Part of a small language model's weights.
Size: MLP 1536 GELU, vocabulary 32000.
Each number is 128 + 32 x the weight over the matrix's rms, rounded and kept within 0 to 255. Layers, rows and columns count from 0. Numbers have three digits each.

# layer 3 MLP up, 1536x384, rms 0.0255, rows 879-951, columns 0-95
101159087168076146158119095060106105101140122082119140157159150163106108120217146114129102149166162204170151120080103158143099137100138063064105122093140117159139130121229112145159122138159139128189136160113181168118121120144121130127133070127130143127156134159114103088125147066154137091
077165159102108171065126093132067102119154174156119102141195167065169151122161157060090122114122141157085138090158167145177189118183147121034105169183171203115162121131177082121150157139133124172135135224193162145146169111114137123189092152128074102197133123157148050063118152074110098063
136109155177091162128148144082068093088178151091038122139147149109156144138163136051080118159112181127112134116126125149132147114123153100135111147165146156159162170130164115119163048133156140131185115200172135147126091134132117104152148143153100094153063118071018104128149162009090017099
131117112147120108112089168071058082102140133048154134137178156155107118091185147113185129149120176132134154144099113114122091141126178066122106203082123162116126146128199127115191091156138107121143174079143114134102133151120116137168155116108128108073135149160113124121196133068110107127
144126148132176089166119114095162089131179136128123098184108108085093108127154133136126143126162148170137138098093100146110141072158102097154166161166101122104171151114124134156160113125105124143119134132162092082178084144158130117089175120125092167135098149128153120133105189090106123119
143087145122157137163091123109122070112254181149122192174138122121125187123157189076122118155207150160127085101095182144150115020128103143104134080128129172128128173170189080119138101150168148153167125159214148176144110090157126155143208055185081141168158122096063132154123155067111120105
113131127110130133123133127073108112099166150150078174166108133113163161151164165100110131154179140157113086081112150118161149073137135102092094147151157180129154168146170105102146091105159137108162114155174144169162122093165126124147158086153087154141131159095103107147112165116093099095
153141115104163128165113092164135147083137154105141126074151145098103175128149155108155097173140130203064057165092234140197130096129123135153110095147176129178184135161119111083098092134130087052163106235141165051149082117168101101109102027140137169107156145137111129149084117117055168070
166144102084092134148144182121145138101146189109084180134126138138078110138116202112136105157138133167163102101089108104128109100130072054114140095153129131132113114140115155135159119089147141033132106123136114103157102139130127115119160120143125195116159155091124118135103142146087095140
100146145118145130144137109069116104103178148131095166155114133120151158129160174092116148159170129167109092090124141098167118071137115116099101143152170167154150151128184130101147083109157147088179122161200141169150117064150126130150168087138109151150184138113089110140118160101073123073
102105131107139135085111103124138116148207099110129131111113200110137179115122106079140102119148129146146162124123125139146142092126150159120113110113129159114127184200175090140133138117123147130166141176143129171130142090142110091158131133124158100192136164058082090074105141126146116112
123138157102140157095117131135108122129134158114138133151151159117134199168135186051121189096167132152112166097117126137121104131161169118179199155089172126160093125141173111099149138180153125176071135114177133140095133131105125133162107112167083093167155116101080147131159147092107098123
139069152097134120071103177174074057119132175081106141129095220113147157136134117127128161115161105118168155119161170153152125087154121141124095140169175138119177103144121082059158118102148133109161138150165153103155114122114141137174160143121102124154192102104106087146085113141067140071
152154096087108168104108139157111109143170106195115140091116197083125135158091119098152109101131120121130134115180252145181126139127100159120150132123159099146130115225121083086107114154133129108113097231145134124143071139188080126100116099099132167186124098000092130166076139127054109070
099133140114160132129141104083103107103168139139087172161107131123161170153152170102099141143174141155088087086116155109154140068140129119096092153146163162137156166160167111099158098101168130104174118154180133159154136082167125113142158114148091148135148159093098107127110160102093098083
126143167064163135107130137087134121138154158140101148223118157112167149146176172106137100148210128177120154099145130142156116082105095101168093125134110123176161146116147110112172123073181155140143097165142116192174085056135129093155142140168035213166146097140034105143139136123132093140
122199154100152157124113149114112144083153171175143126199173136127163137152124168107161080104151110094153154118119172133203184134101118143118128153114169175118045145165176136124167083165180126160120102192151176107204096115196115106080119155112103202155143125153105125208083180144061139080
118119161112134192129067119139142118163142147118112119120115145038129175139132117101131141160139147111147110133118115193132162111121204160175114183090097136117154143189131121121127056189112105069137099179113138159084148075101120140101081093192144115121137157146140124075120134116069108105
113158152094136165163120128043117121115173166151109155180127133088134175116163153103164136159164141154122089101111147154160157108118163093109131132114124151124117152167199084109156095144144133106151141162163175159133129077160130135156151076157089134134141130125109135135123160105122137109
104134152085133140150126088104086093110159157142080170159055114119121178154169200107102141161205156148090073060113155093146112044139130139111138152135144182166135180146177115066128081086168131080182105167192155146140145111170141125127158107137074170142182145088093088131131146100089135077
120146145104118070133099174068137079118108077165067117134142170125073177058194120135088068219163124162124105102093141129146179121111145123037103142140247156124140157125117102072121023073167161111132081146126166103193148097149155100185151104130134134153107101132143076140180141090131103102
093066167138156088101074099092146057135207135161157141148083139110109130113131149099141123163109112139139187155126172183142149082156154103134153134136086163101142138141103116085117128122102154124152090171154153134212140095159095114099132147088082166108096127145158039112130212071123097148
110105127083157134136136123069134086090177156147074192156088116094145195148160170086079130136156136146084088083108146124175146080141125105102102151130150157130144158138180103120167095112169124142185117141197124176165132100163150147170182098136091155153144149079099108129083147094109084096
073131139093164150143133149071107096125164155166133162170090181115128154106160131103146114113166140152122121096128140116212144096102151117110116132158153201159152134172193076093149101113151155095174140149173150177148141116172113131165154090155065134149178130108073110162139142094103111045
080114103073163170092108090099086132136180134163141108203113126087142163098088203087140137124131162157134125104136176153141129112165163157097098119118125222059090131197170098096156157090139178087156142117148210096069178049139107153134137114180124100090118149166117135085152222085092151190
110103131091160116168095082097106072113187133148107165184121135171168195153148176099164116149168143163124100077110148153153139068112099113086135128184128205119106177200190111093118117120195138128192130131183135157168119097170125137126179097162100124160117147114074088125127150053055113094
150100192103153096145100093181128130150177149089147083152142110150172175067107157121126149161163096175081091108060188132159140106164157145136136159112103150100143161075115170127133120162112120137122142148169133176133147076105078148117153130145125050150094120173133159125177185090044098143
160100154117147147044100107066113090081149106135111130152126151175195161165164165134096208148112155154162156108111128203100097130153134118100125151111138108074163159148144116154179156155144127128080093159135127228138146037159115149155144104116075102129113128155124093077168140089176078134
108124083139119164140142156118128097127191112181064185134134123157136148138171145107091140130132111112129137137149174117161103088135106123095135083141074141128110115138126124079128123156141171061142132080141164130126134091221142138167128117122183157116175149101124113096046155145108129130
099119137119104162161132171090118145139145173138146163173168128136142138135185172116113126111140109102153161044136097170130152108107085164105194135075076152102105152115161115122114095093130134165128113156135096102129131145112130128121134106139137177124111110116148120177139106124096163135
120134131105163124137147120076123101104158156167074169158094137119176164140146171100090141150181139165100082079117153115176150082140126125100115148163137177137139161151177094117137089111160112128165131153176148174148115090158141124169147099150098159147154153106100102139119157102091090089
104085143062116097119116132119156102107187135073116107159088179123196239136091185083108094118139090207110167112100141201159116062190154068094146137133137218144064148139138143164121080065127155097158056219183080092143111094137135100138143146130009148175129158121129108138128186101090144111
130101104138172151138127148106148059134157174169130107142151141116168187132118156101115158160120092134064146122158202113144101124121183113108126177105148139086160158116124094169113023167131110070121162166164148150148155220132109139093103163082030126145126085124144057053174126108113114014
148104118114173127072123172125138093120138171090103168117113163084123140140128168079105116125191184153148127139104108139138129100145135120087133132123184148125136128151155133145148134087194125094184133119122082207096108122171153114181190144155098131103128105056137125125136160127173061164
094136133102126114127132128071094115113168135159096157160119147114140165146152176096104142140158131157109100094132145108182141081151135127102128127148143186156132143140190123104150092101166141117173127146197134176150121086160129120143153120150081154151149161127089091131111167109083113091
110147028123115169122107134123087132123193141146133155129159166134169174133156179091086185117107118107139142129109200133101132127126173150085169144089109159114081146104124106105124113127122152111131159172174154122136123118135142131166090102134156161138095155107141132084127121151109126078
083098134097126140113132121111101125139189162127104167166118139129190175159136165101106173127145126154118114080108156120138141097165148130113123139130121155150133158111175103115148114123141130121160127137197139140134121093156131143133109099180097127136112164096103134108111183092070114092
086046145080108086122117154111062167104145105122090127183116160094217111112156144094099126138122142173130124073163140143141129114162126106102104140145142167112124127101157130101146053072146166070146125089149113171159155126158127092156156112126093126134110165114093119112098130123074102073
114135129077147112113090172124146149073150150112149114126045184131106134134159122082160160076151136113139125082127103123175156097129163140096117143149161181161158141088112137133165127111138147132158091141138125139159116171167112082131113088141136151109185163104129055163176169166107096088
115115144098153141188097055094120133121136186100115151198129139160129170160112114121094139119135146146099116129126144153120164136133159124070140178108143133105065185145109205135155120131124124167146129132150063114144109173111133111108119116084115165126062116117110137095099176157044071158
100129138099141130146135136079109117100164152160086172179097134116172165133166176105100117155179124169104092080118152111150145079143135133091109145151144180140147163147169115092128094104152136102160129147181133166146111105162147115145171084154081156163152154093100096146114159089084089098
124137107072157128130121152099116068067178171140052165167102109147149217161168188115117136200213174155111075085108185129173131073126120103074149126181138178127122178132172123114153106130174129107221138149190128174175106083179169126134178096104084182136128152064122105174112136091097066091
121143164120182139140143083130179086106199152098153101156139172109138134112092104122153176125124114170170139110147188173110184126114136145074073142119139159100136148124148135162146156135152144167131152184150127168144112080099098087127128101107117133149114100155152070116100140054096150130
107131113114136136169102139119106115126166157132104151189130127112160135117144168099107119186169125196103076091106168137134146089128128118096151148128132170137076161124125135117112081102147152089165105121149116119154118138166114100142142100146140179125133120124134121152123170127040119121
164117127141122104069115092152150123137142101060144223126185162134071193131122120077115115114140120167120141157099119134111095090132163143107127164124131148177121156140129176109110087116147141036178129155134119129106157086166135134186143059151157111088167192099086135089094156129103053139
150096186134164132122088096049045107107167158092130122187093101115116124127173141122127178157147188149148138120100103134177118130109121100158125139132126140148141156095160105121193114155121143151129121139160141100119116118154127122075149162113076172129120148108129136126140178080067123100
094110127125143133086097144140119127119151131138061163103136110163116175125129169088087149163150111112102091144110184162140137118192127130119153164181112195180097167118130166129101136139112135133162119116145115112154147095192140138094172117186153140129125216059090127127098125142115104137
116127120103145137132140119080104108104157138148110180151097131113155166139153174105100134142168148163111100090120147113155129068148141098079085148144169164145154167148173119103159083100161131116168113159175127157143133086153133109168161095140086147142147151091095103132110157108086099096
103136144109140120135133131065121106104166162150086165154115135108165183146166182104107152160184148156091093077108148095166132071140137112093097148145148165145161156145164117094147088114154121126174118161182136167158127085164131116146168101146081139160148160098103111137095156104088109086
176166094124130104154135099061154120102151151151063140126180107139106114106173136146155087182126144172081117121101160143129114097102102095095115131089120101086132207138137168165132124147167094124146128155121144153159174067158156122127170091104130153111113134150143087159100126104150097169
209155110178144174145052198110134105062130143150140134107162108093108154113133137105149098182151139174137142137072141102106166110149103120137198119120135152218112123149091083063196081152128136217143078160133068127154087115102129127101103142166083093171188063126065124095108101137099117110
169099179120151115170055118138087089113124119144113109135114109121095147154098113121138125188157122185120103141110166110112185117143112122126171189135116157172066158214099148114109123158105108108125096117113084111149117141185132096103125082158153121133117189102094151112125132105095095126
150079157072148146190122102144102114023196142177126154154106155140120136141168150087125147116159159174125089113149148145159145105099087153170139166121179152124143133135192172081149154140168152130121169220200166129132067116137092090102098097124070127145173138076082161122087168139092123103
150139138053097186100095118154144103097140158075080131183062105143096180180094165106160141090154113226122142154053094162135109096141098134134078127141187155163136144157142146094193122174140080069137163194135128192136117110092132114111146118169129143083138147130135090114150112088102147121
108127139109142113149150102073091099108167096149106187167145110125148168111151183072086123108156108175129070088140168120169133093130106102096098117117146151145129146148172127116162087082151128108178123117191137157138144123150119130190149080153097167163167142119105122117112176093071116079
124113134124125143108130094100041085111171131119118141150090163105161148109149138077127136127132142143108127033124143155120114089163147086044095144083140170145090160181134170112130111108155180116148093115142119091172084101157132114115164113138102147118151173039124101138175181113009126063
105076157121191113120140127115150108144115153159145167118118167111162156130112161092126118116168095101105067127151114098139155106165159133103135151157161190154149117108129104079090107052151119119153093128134085134138095099129130131071122157205142093132129138130158124139159156179105161111
109134144111132128125133123071115110106162153143081164157115134113153176154155165094110137144177142168109091084112151113165127075143143101097099126145163171142158170148165107089155092104162124128161116158186136174148125100157142125148146098149098145154151160088097111143111160108092105079
174161136119143175143091171127113120101137127153086123132126133122124201146138123144147147161161145167118154130159131110189127080115116102090106106147118161094178140145142131149156119130137134108142110185121161158197104073152111115088134105121093141178120148110102100124108091154110162089
106134131092147138135144117086108103105169134167095176167120138122153179146158168098101134143184147151098085081108152109174133077145125106096092147144154167132155155144172101104153089120164116089178126153181143167157130084161150121145156104138088157130162159091100114139119155112099097087
167067173126152150095117173140091065021166183135123096211151119181151111160141153105093168167103151196128092089141195140196170093119115082148096172176173167191174121198159081117130158140137133180104128174165119131194056119215133104157163091185028106155117132149039103068126147127120117141
143173148106103179148101127130073118097128161171062072115068162051141151225141123120111136071113178137083114120126115136183203112100129084109096142151161158236159132169197093101170130132134131173123129172139140160200061062107118096126140145165094144166111115119142099093128112121139122097
095074138140147124097089103144147123153178104106141122185114186103154165125142147056158128117163164181121119110128115156111162097096140126069155140138088141113085160173170162136115109100116119128123076180156105136131186108138088078162136121130129171164090184080080060089141178158124088139
163154081091153143132112132077120103102154137064127079155103112124131104182145151134172127160119176195121148127061147158100095123092177056140148109161112138140110138132080118147197158084144179074137113134117095129139060164140134105130202123147078156142098147090094099109156146051118096159
163117142140115143094087140168126074091125141140101138090159130130135157126165123132158123200155170164105087138155160152162133091179137067125114079166151120158163125140131101080138143087149142149152060152122068123216066082153142134099193108191117149121193154099085110169113102109129159125
113121135118160130154146117077117092103158135154083164152108136118162161143165175090083128132169145161110089082101151107160134078152126107074117144158156177136150156138170117094153100116164117124185114154184131162151127092159132123140158098150094149143156145087090097133103164089090106080
126099131067119153145110083077120109084194153150099177193079126135152165139175187079080127166201139138120090043105163126150144071113137127095120134143163152089154154182176108105157079105179189133192126136182125156149143095137143120140188084154062158139117170065029086149140149079105072108
094127132064142144129154100071118118107164150160123182162088139123129168131157174107106118152158117153106106080126144095152141070135112134110100103137155183141124130150171111084150092107172169068175106141175164121148121107167131104185192069147093171134186153061061087131085167083083103098
123130138097135124125135125068110100108158155136101149153108128125150175151155176091109144148168131161104092082102146105150155079139148109099113131143146180136141163143173103099162084111165133107172123164183148161142128091161138113138150103152093144145150153094098110138116161105079110095
156130092075158159103097168147095104093150193161086074117099153126196165191153127137116144129105163161073170117128198104173152100158130112127069157146160152174196118103111070123157152110157120143166168232142114176125082109141140124124168119171022125206101134068078094125093120077145106099
086082114076111128147116135128091121088161116185103124111099155169138183203157112075116104090109155056130128044151165087157185111089092135128156116125135154082147148125148081110119125085170106183164077125153087213131070180153111102091135128125136189202163153031064120122121184152122144102
093111117106158124171143144080113079111172141152071164135107129118130169119171176098099130164166158141106094078123171103151151084152137100086123153131155178142119145135169092092140091090156130088185129146187133127154135090151155123153183102138095178147153135100103090135093156102093109100
174096129129123151136108097139109064144171127136078140148096099118114143120146160088171130184206132119082109154074147048143113097190138121164157121176145140182133199113122086090123124139123088160148129179163100109162114137155196130101161115114137150107134131093149097161090178109089108121
# layer 3 MLP down (transposed), 1536x384, rms 0.0182, rows 879-950, columns 0-95
141117133101126173071156178173126121210106112176116163083119103175062076136059131079132171173118094114144111109149118064144154068163131170159135129101098114159144058165055090123126121098156163100092165118135110089151126117119129155125110128125087090136127134123091104148109130174104111191
135064163092169099178125106111119135149133081103170119166129189156124073147149136105109151124138109146124151083091127136104137139089117118116172208153075083160122109151139182148098190169140119138177144212124081146111143088134131170114097116159081154167152135093086128058098100112118031250
103093137166140170169142108114187089140114127067110165099125010168148147176056105130134128077109108119065135155159134084131135153043063124104124117132072141119158145092086131124173119154142059096131180133255101055033122105075134145129111146112136134171119079113151141147094021086197171172
147184149095133047136171147113113129164133174136073163108104069114106139043143095165130129105166182230115105162124140123117111154141055083105210096166132079134118146103124195065129094152122063106162054087104105088119082186110134067153110184115083127139097097082056135137143131128110105154
112152129109152203152086101145084142097153185126225175165137149122111056109139208123140104120092109165125136174147148163138154102083111130105115123117139149101037045149172095119159188161153143119208139136129215153153053167138135169075154106129126137129165132097079130103110068186139176155
085120169084120161221180113102115105214144138168164120179090107161128177144156206087126127150160147034110105159122131112162094139099160079127121167069124134134169082170166104108080137141127144181082147121196118119171108145193160099083145114094144145133148146102135081168145203129092098150
105123137120132128121137130101111103085141148135116145183112130138136163144164164087108131139155166135153109099103143133164135102116138126095103148144150153143139135127166114099160100118121162119173130159184112155170130099168163162129147108164125137139145148082096117145109145126090134120
043186100181154098112105093160186143136150174145168167124083101080099090108127114119139140112154173079149129143121098155122171074113167175146095167115117155117117138177100081179099129172115127191103137091165073115149097120205120155155163131134183189133158130119177136154135106159116105124
173153106033109099127198128131177081136114119097143072132116077088030148061201132185083167070110115130127146151101138141092139068078147071140164101104153084107186136112178167061157146120100138154157089094095101151062128181200128134172137159089127107108144076162172122079104130075179096127
079143141132155155124169137085106089092154149131130144186107155162115153163164168078094127143143139118138107115127162107174127085116127145086092135155154153149157135106174122098149097124128164116191118164165138139158138106167163142115159087146133171127162144069068103158119133138098126083
137140119127097157188144132093157157083148139113126103151143136140149155154074115120160110122114114141146099183049151119205125159208113160126109168140132122095123149133103157176164146131107116150148098140143170148130148124150155136085135162134156116110081109135141123151106109168095132100
101106077094097091083146106177094091141205083162136165164138077088145172043158108190189128126200179246161073162088113153181100097181027161117130069142075120080135115193164114123123143125112145173153140064104200127073087144143133137136090086069100151134156177049138209104164144123094100129
093173080075149168138132158122136182097106129156122112158129123109111063125140076187130158153141108144126120126143080092066140120145125136149146130046135056153103148209186128141048102167158086093187098120125087171089105153091146099165191102076071144099051123161115120199156106090191157167
070116157081189168058108147117101155151099063155131084140137070208082105091132054178123143032151153097153096098184085149105145093144140217201123075145118121178172140081107092116099142195118157154089105121106124159074031166104132148137121139099136145136152117146120124129107113057191079108
088130158128148145122147119095094099108136167144119156169111118143126156154173177073098129138139149148153114118118162155160156085128146118078095144158146140141141140138174131105156091127098141127192126175174127151145127096158177163129156116150124136141149141072071092146104149125102108124
161186091194141083125164088090124067128121180103130178209025133078152104133180111142088058109168169089140112204113211150084139125155161158125098234108141122066000175124121140103091153067179154129163148123105139134122107152158083089129104165172155121135128120159101096129119044121127158120
131148124106166178141080125056123120162131142169093118167121127066129146187120093156117075164136138148196207119200093193141172173115103065135180156092085082166085199151144093119110124155069107217036062100154104100175099104152121167119072165084074129136169119146131121125119093135185181117
152189121158169180163165093158237071134143120080094130064159093110126118118128087165114126120140143153130168173140160104164187130109195100139107095152067108144173157148140132118067152118128121084097068156058121107145095118169138146137073127135159124179194074107145151129077094106082203077
074117124120158089123140103107070010112173151113149154196141125169143158168158211043170122117166155136138131099163169122201091074142097145071079160148136174143158104157177133119136140091132145084190162163155093158160140087135138163087170119119108107162148171111076096100121141110140109154
078129136135105136154164125125094136129103098133121121139090123135122109128174165106122160108129155136133114104121143106141101145131124090108115115162161147148109125133122124100123120107126138105204142169154125133125141104149176152139135156129118122123161131120145109126161134129118097120
125123165130076207117066141154038079170095111127141186155087175177056057112088130196172143141102127098118130087145120123166071113152128136061147226101163063142039185123106184145070155194086133106096142099126125135148053090100139148082152097104116181146079196139091092109110140186105097133
035187120153150108162084217115185156107099195154146139118106111169132093154112255150140134144120051127200114147130052120088164052124080059154159114175046146140195108203097112099099150040146066109096097185174162171071162109161107126140210122104094243198145150216123089150103052177167082126
104123131139127122157187103095120101101114131142143137183107106115101154136180168083145116135145154127135139105110154123151111081127143134078109150111142173154141122120162104113153100146119147137182119165155109158162155104137164152100166116150094146113153155078113073158107143096103148118
039155122119123109172144123079139082095138139159132107192087111109120141184185181096168101141181128128152150056142142114174183089116130129071052156153153161128104167114191128080114149110127160130148113140191143165173143139155153153105146130163105154113107165102130107117088153085107057119
144070101228097052098171140137190191138118171152154137093197167087009056144051141208132154130116115071139156167098162097168068128049151119139113111115095091052074115127157141168087092091084122022101135086157074064125071137087147176149067002154162098096122212168198208168078102170185178155
118149140135096160171101113118150148178128101138144132160123138133133113143143114132148137175128116130117122134122118134145135118124117087160126143141110138110118117129108123121121097129124102142149150125162137127151130125151131103108101130107126109108117099132160106140137104150136108133
200151134126087120090093112094208152147088196150091056136086111086122127179118089106182072221160024132107154125082077044114188176102228050104084052105111137080074173126094150083089138183098144102119096163130082074183066122187144105110162153145202143151144061102179139138124119126176124218
073115153108116127127095134123171114114112087174176144141074111079081112127039118148136114182124147135095149207116142100173117143132120091199149105089135098139155098104120108124132096089135127071103168184141156120138159087185137149170129179127129050084125121132080088147128100110094118140
100104106150172171121093117106110175167089161107123070155104159109139157179104112138138099092110135109102136149131079117114172134105167104140125072104149146138164137148183093111142102065166064163066114124133093146116154164046116137098077152183091135148133106128124183120166112189158141132
127123091124111186104096148131148127152119119108131168088111134150144119089124114115129195102170065137114121136178138123128126141134189172121077137151165131110137132185091135141074149155120108107209150093107171068155103179111130138108081109089133115086165122026141212145125144164131152144
088124148130151119134161124103114129107136144131107137155104124134114140151170168088125097137144158131147101092110171132162133117144155124072092126158151167152135121114182101109162096123138150148174125168158134151159130116157150134108140101168122153145152165051093109141117137111077120091
255159125112094206087155158217140084174186120111080107136130118088120089140167078127187199142065079102213133127120212132146151000101159077111005140138040145197172084107147097046043222138053179043140060164107228117122102123068145146110140111071190199131227073174067097209105096117141120182
086103092174093110131104121102154131130152107147114154041127097157148147112170124036117192253211142092154079148086133097146054181137164190121084117139172163050210170099136118092171060124171131138080114117106122112097163200157140137114109200104152173160146084173134072055132127191135114121
126124175129121170115137094138210202201120107101156128116147110083157135112185117160186136066165093143174177155143137137081131115104166074112123102171180137113138155104113163094038156105115156123122117168131144071088132151097119122124117131077138102103156091146141095141157141142178128079
039120137111133133137144105085134105102137147135139130153104157120140173139176169074115114137145153145144130129135160172172146087117141108062104136128162148119153128121146107132164120123125143148174138182188113150166131103156172141113130109151105145125161141100076079134119132102078119115
109143136126136115096133188218116083173091109112169162162136098152126100089167192118116106199067120176135160154160138093101122125151147138067088094137159089084146077123087130159078152139188191116135133145112137059132090075132138144117142101141195169105151118165103146101126068143124147182
061169148134117151174107149068132104097142121128127136172133114161126246149177177076100167137159158169137129135143198163156099090102142091111118175125114167126149149111162135137136135173088168171199148179204131158116160095169131141128129138113071101122147138119071091121126145104100129103
171149106095177138148152158065113112082101132132108125150102101141076127204074117166176106112103108149096109140088152097104101113162135139134168197076135113140110198098161117093117181154138116132174179123198139102152216101114135199056140158120172081090093173163163100205133137072171145150
124130113116144130124112128135123142125083139120135142107103226133126093113137110059147176119106128141105127122154134145111137115137136127131139107136138134150121115114122141119140145131056134131151092132000157129138131131118114130129125116129113148130150155114129114121136152142130123113
093083102121173158154130130131153140169161101075175095104121108111120093154151115150198155115098118165134128137156127111154112127081077164131116107130135129131171094134109096142098062110156136171116146166143139143083126121188100165085108115101181108218146125138170112091151093186151143124
077135135131149141136162131093108113094121156164114146164106125141122151165171172110111127155158158139138091097116163137168135092119132106099082140155150145127145116133174108100153115119101146123189115152146122156163132110166169161119152117152123150137157151078077089136109113114106128119
130110140137124119101132113110143100145097098122113139131104122117144125170123130121107144129147143099139135125106130121183136117100108156096063148119162144150138110140140120127138092119107139094141132122135121167143108154184130113107145129143144108113179129088158136137135132141139117111
134145099111136140109169155099137183092075145140138113107165144134140153111082116155126173194172182175132094170132122115116119139165172101092058151141090087146068122149161142116138132093152099078134109141112116125137150073161141136129151152139156164140139107142140168110126064119154135120
030121114127136143169151107132084022085147127139100133141095116137130160166182170046102133132113130165158119110121196150182139086137136128082169154148124149133121099097137224078162137166117150113184109163154131110165108081163197116113141141190111156167126160049045059098118146147048121137
148116113115088143121154155116140155120112157160187111097061151114165126106145115170123137143113142174189144131176070119111106102090137151145094115083125147142105114124149135132128125106135108142112122118104181139115129089071109153098104105147101100103092112107148143116104061193073158159
159170149127144125181092151084123182143109160166124120082123109213110114143160129196084179093146167098136194146141079144147102150137127122031046124119111104123117121098153138183130077133187104176152116148150165117112134178144149143132164129070146167107161151123129128170141083149146108163
130164147130125121119088138128172172129153092134163167100145128116121138073121166106143161140105078172115134171157112097091156140121136089097182081151120087105105118115141149194127143105089108118155090191124185161139157074109124154146096105129074181175149130120082125089131131136164124065
086122147112136123128159107088095112103134154154120152170121123143121149153170190089107124146143163129151101093103169140153137097124147122071093132150152147147136124128177114108161100121132140134182119155168126153159132110156168144123147096148119148131134155075090096136115131128087118121
099117149118152141136144120086110089101131134144122145160098128142115165153159174090111117140152175142146114088119150141159145107117143116093089141141156159149128146134159104108145104118109156139188123157164115151158121124166163156122149110140117133134150151069088108140115152102100116112
175131095214124149095129178181130121120112153127050148132097109137172045159129118089175139156100129060158181172165124067178110084110116090133098181146116113103097139107135150093081125156160132081103099124123114116107108155130131144122106130111114098121154107065143099173084132163087088125
160071085142132130141082128067130200143134133157108110095148080199180192172167115101115122167151162219097150134108100167055137157164134134179107143163107138129138118125104081053074095139174088180149088075107168185051138114114125111180086166209104160087156113140141140105138084050143060144
138122118093090128120141128111130106129166079151122125146118066118135108157151117136122112059103132160134118156141153120137122137101110096158127114104141119130149115123129147113174139113149137120116098115159142116189128154133132127119124096138104140166115101164111139137132186066189096170
165197157144097132158076144233104070096131133118124070119121116117105232120158103166064162096098071121134088154154133113078159184132155106147122157090103104097137060081088161103198161147155096081114166190113157142103134139106139127107085137136093148106103111152111183139135047115103094191
163138156024102183052129038162084109225143165094134153099094013135098154121087089133176172137193069139080233126144219114140111065128194083140121082053148088082111082128104138038146133132112132147128111122104122116152089150086131189107120163080163163095179179090103146083114069118155151201
079158117122158132159164140124071132076122102163142119134116146127104107119151157122151138129131144104112109120112191143157133109117154106101130107130160155141151093102170127121156124133136128116220148169171155123152135064144172137121102116134151139128193143110105105150130100123107142096
140153170159080068195255122147139164160101154159137153191143155136179086131075139093114122163189079144073085114111135039123074131118009132106140143120083171133125140172130087107051111170149073142135105037109089119086126166128124116128137093125094137139165052157152111093122192105087132128
102090119163093087178168122162113140122148130097165145114168114088047048071151154110145155150125180148130139117176138130109122109166081197142099115124112134096114156137121126133117128131117132111096202086158162161136153130107137048150106116105116141141195156089123110136110130150099140145
098127143118137145126139118080116106101151145139111153177120121137125151153171164097105124142141159143158111103105155149159135100117142122070089143152152162135148139134176110094160110125120156125187131163173124171149134105162166166124146113157121142141142155083083118145104145115095120112
119147164142121060090076140082146137110149103111139163180108118078103114148093083125111073111088079146157082116135158099065128150083150152147079140094146160130161141170151089109096181181126103120178123125097084166102108133110139155157094135116136158144160157119166133111111074149123068166
085120152128153152114169126093117092097121146149129133165105129150115142158164182085124123131157146135156120089113158120152143110125146135097102142135153154140136128142161103109146096131127135136187129156171119148163122099155178154105145129139122130139153150081092098139102139142100130128
101098089148086087160120173092088082087116162109148095243090125135128112113070104088085109129186061118177157158106168154046082111141113072110106242165122071098091059198071166092069115136096122064111058097165187157062155088113165159123179188199028147198092140110120063138133098212053088080
140113127169142098151166121154144153110132099107165113131120156120164192122073140100115137161225108153110140155113090092106125087131119130093131111101132138152133161140132144103094149096174117118129113101143122179088142138115140090138099097147182141132164061138188178083114194136135160124
074125041075105119153095177184147197158160126164134127155097115141092136136017200149170121109109117106106094123144109042067236152175093124119156082198022046108150072112052197134083115124121114160130102141172140141115112136047100058129066150113110159134131121098103103122150103213217068136
136135071089116085163168175152103162137147193182092081175135071144156142089114117219134122155158154163154104071144140120149107104127056159093149170101120121075099127084068068150102139134159127195104138158107155127089086120152139093138163149091166177171140147162189117141121114125141154131
089182109039156172088051131137125197144142116143157127122133100135145147142134059099149171087117118123123112120101119090137135175133190124116092079199091083149113117156132073191131145175083079096174101175062116179147127143169106088220080172162151133136164078118096182114105076128133093139
088118123123172134140156114080095093097141140117134150162095153127118122143174170087121125139134147128161125104110162122160126082118156112093084133137139156139144116116174132108144098123116153144206112157165132155167155107153164177128150116150124154139169124100085106125115144103103128095
117121154159114118137147121127121074123136119102154132133102157150122121154138138107132149141152107105135156147108153121151086138120124119126112107107109166142125121127113139108091135149122099126158090121183098142116118129158132147100131138101150124158146101114126127147158135157107116153
099112112113147174172158129114123064091158150189126144129100164121120132143156195085141139143163161126171137113115173135151141059115137113108093129132154150137164142131147148110148109108124137153192108154175119120158100086146190113140159141137119148162189129094099082139112141116099131135
080125137114134147134143102085101105105147153146120147173119126123141155156168190088100117131137148137153103097122166149165144099110138136077100143151152155140138134120175097112170115120120158132173131172188127149141131094161171132123134106164134154144137152093079097139117145120092118122
122211180115183196090118114159086146095121121122109093142150109108113090078123087115120082055202021129150087156132077119000095178157190132117096097081145130068075221137135185102085134115160096132151095163155091134098116100080137099100142187147143133121132145191154158119158134104103088117
106091175160132149170108173035188178071121145132102154134113198152098116106102132140145117175052123202068079134128072122127124213161162108144115149110168167131138142111078107148221124130137131091142146123179106106045096087156131144117107164113193124149108201095106086121115182166174136117
091103148121165144170155105084115074092121110150113147190111112126114120130151157092111137128160147159151115081127144135146120088118127138077098133110149138137169136121152114115140095128132155099194099153156113132172148118163155149116142089124132164134160160088086095139123145118082113108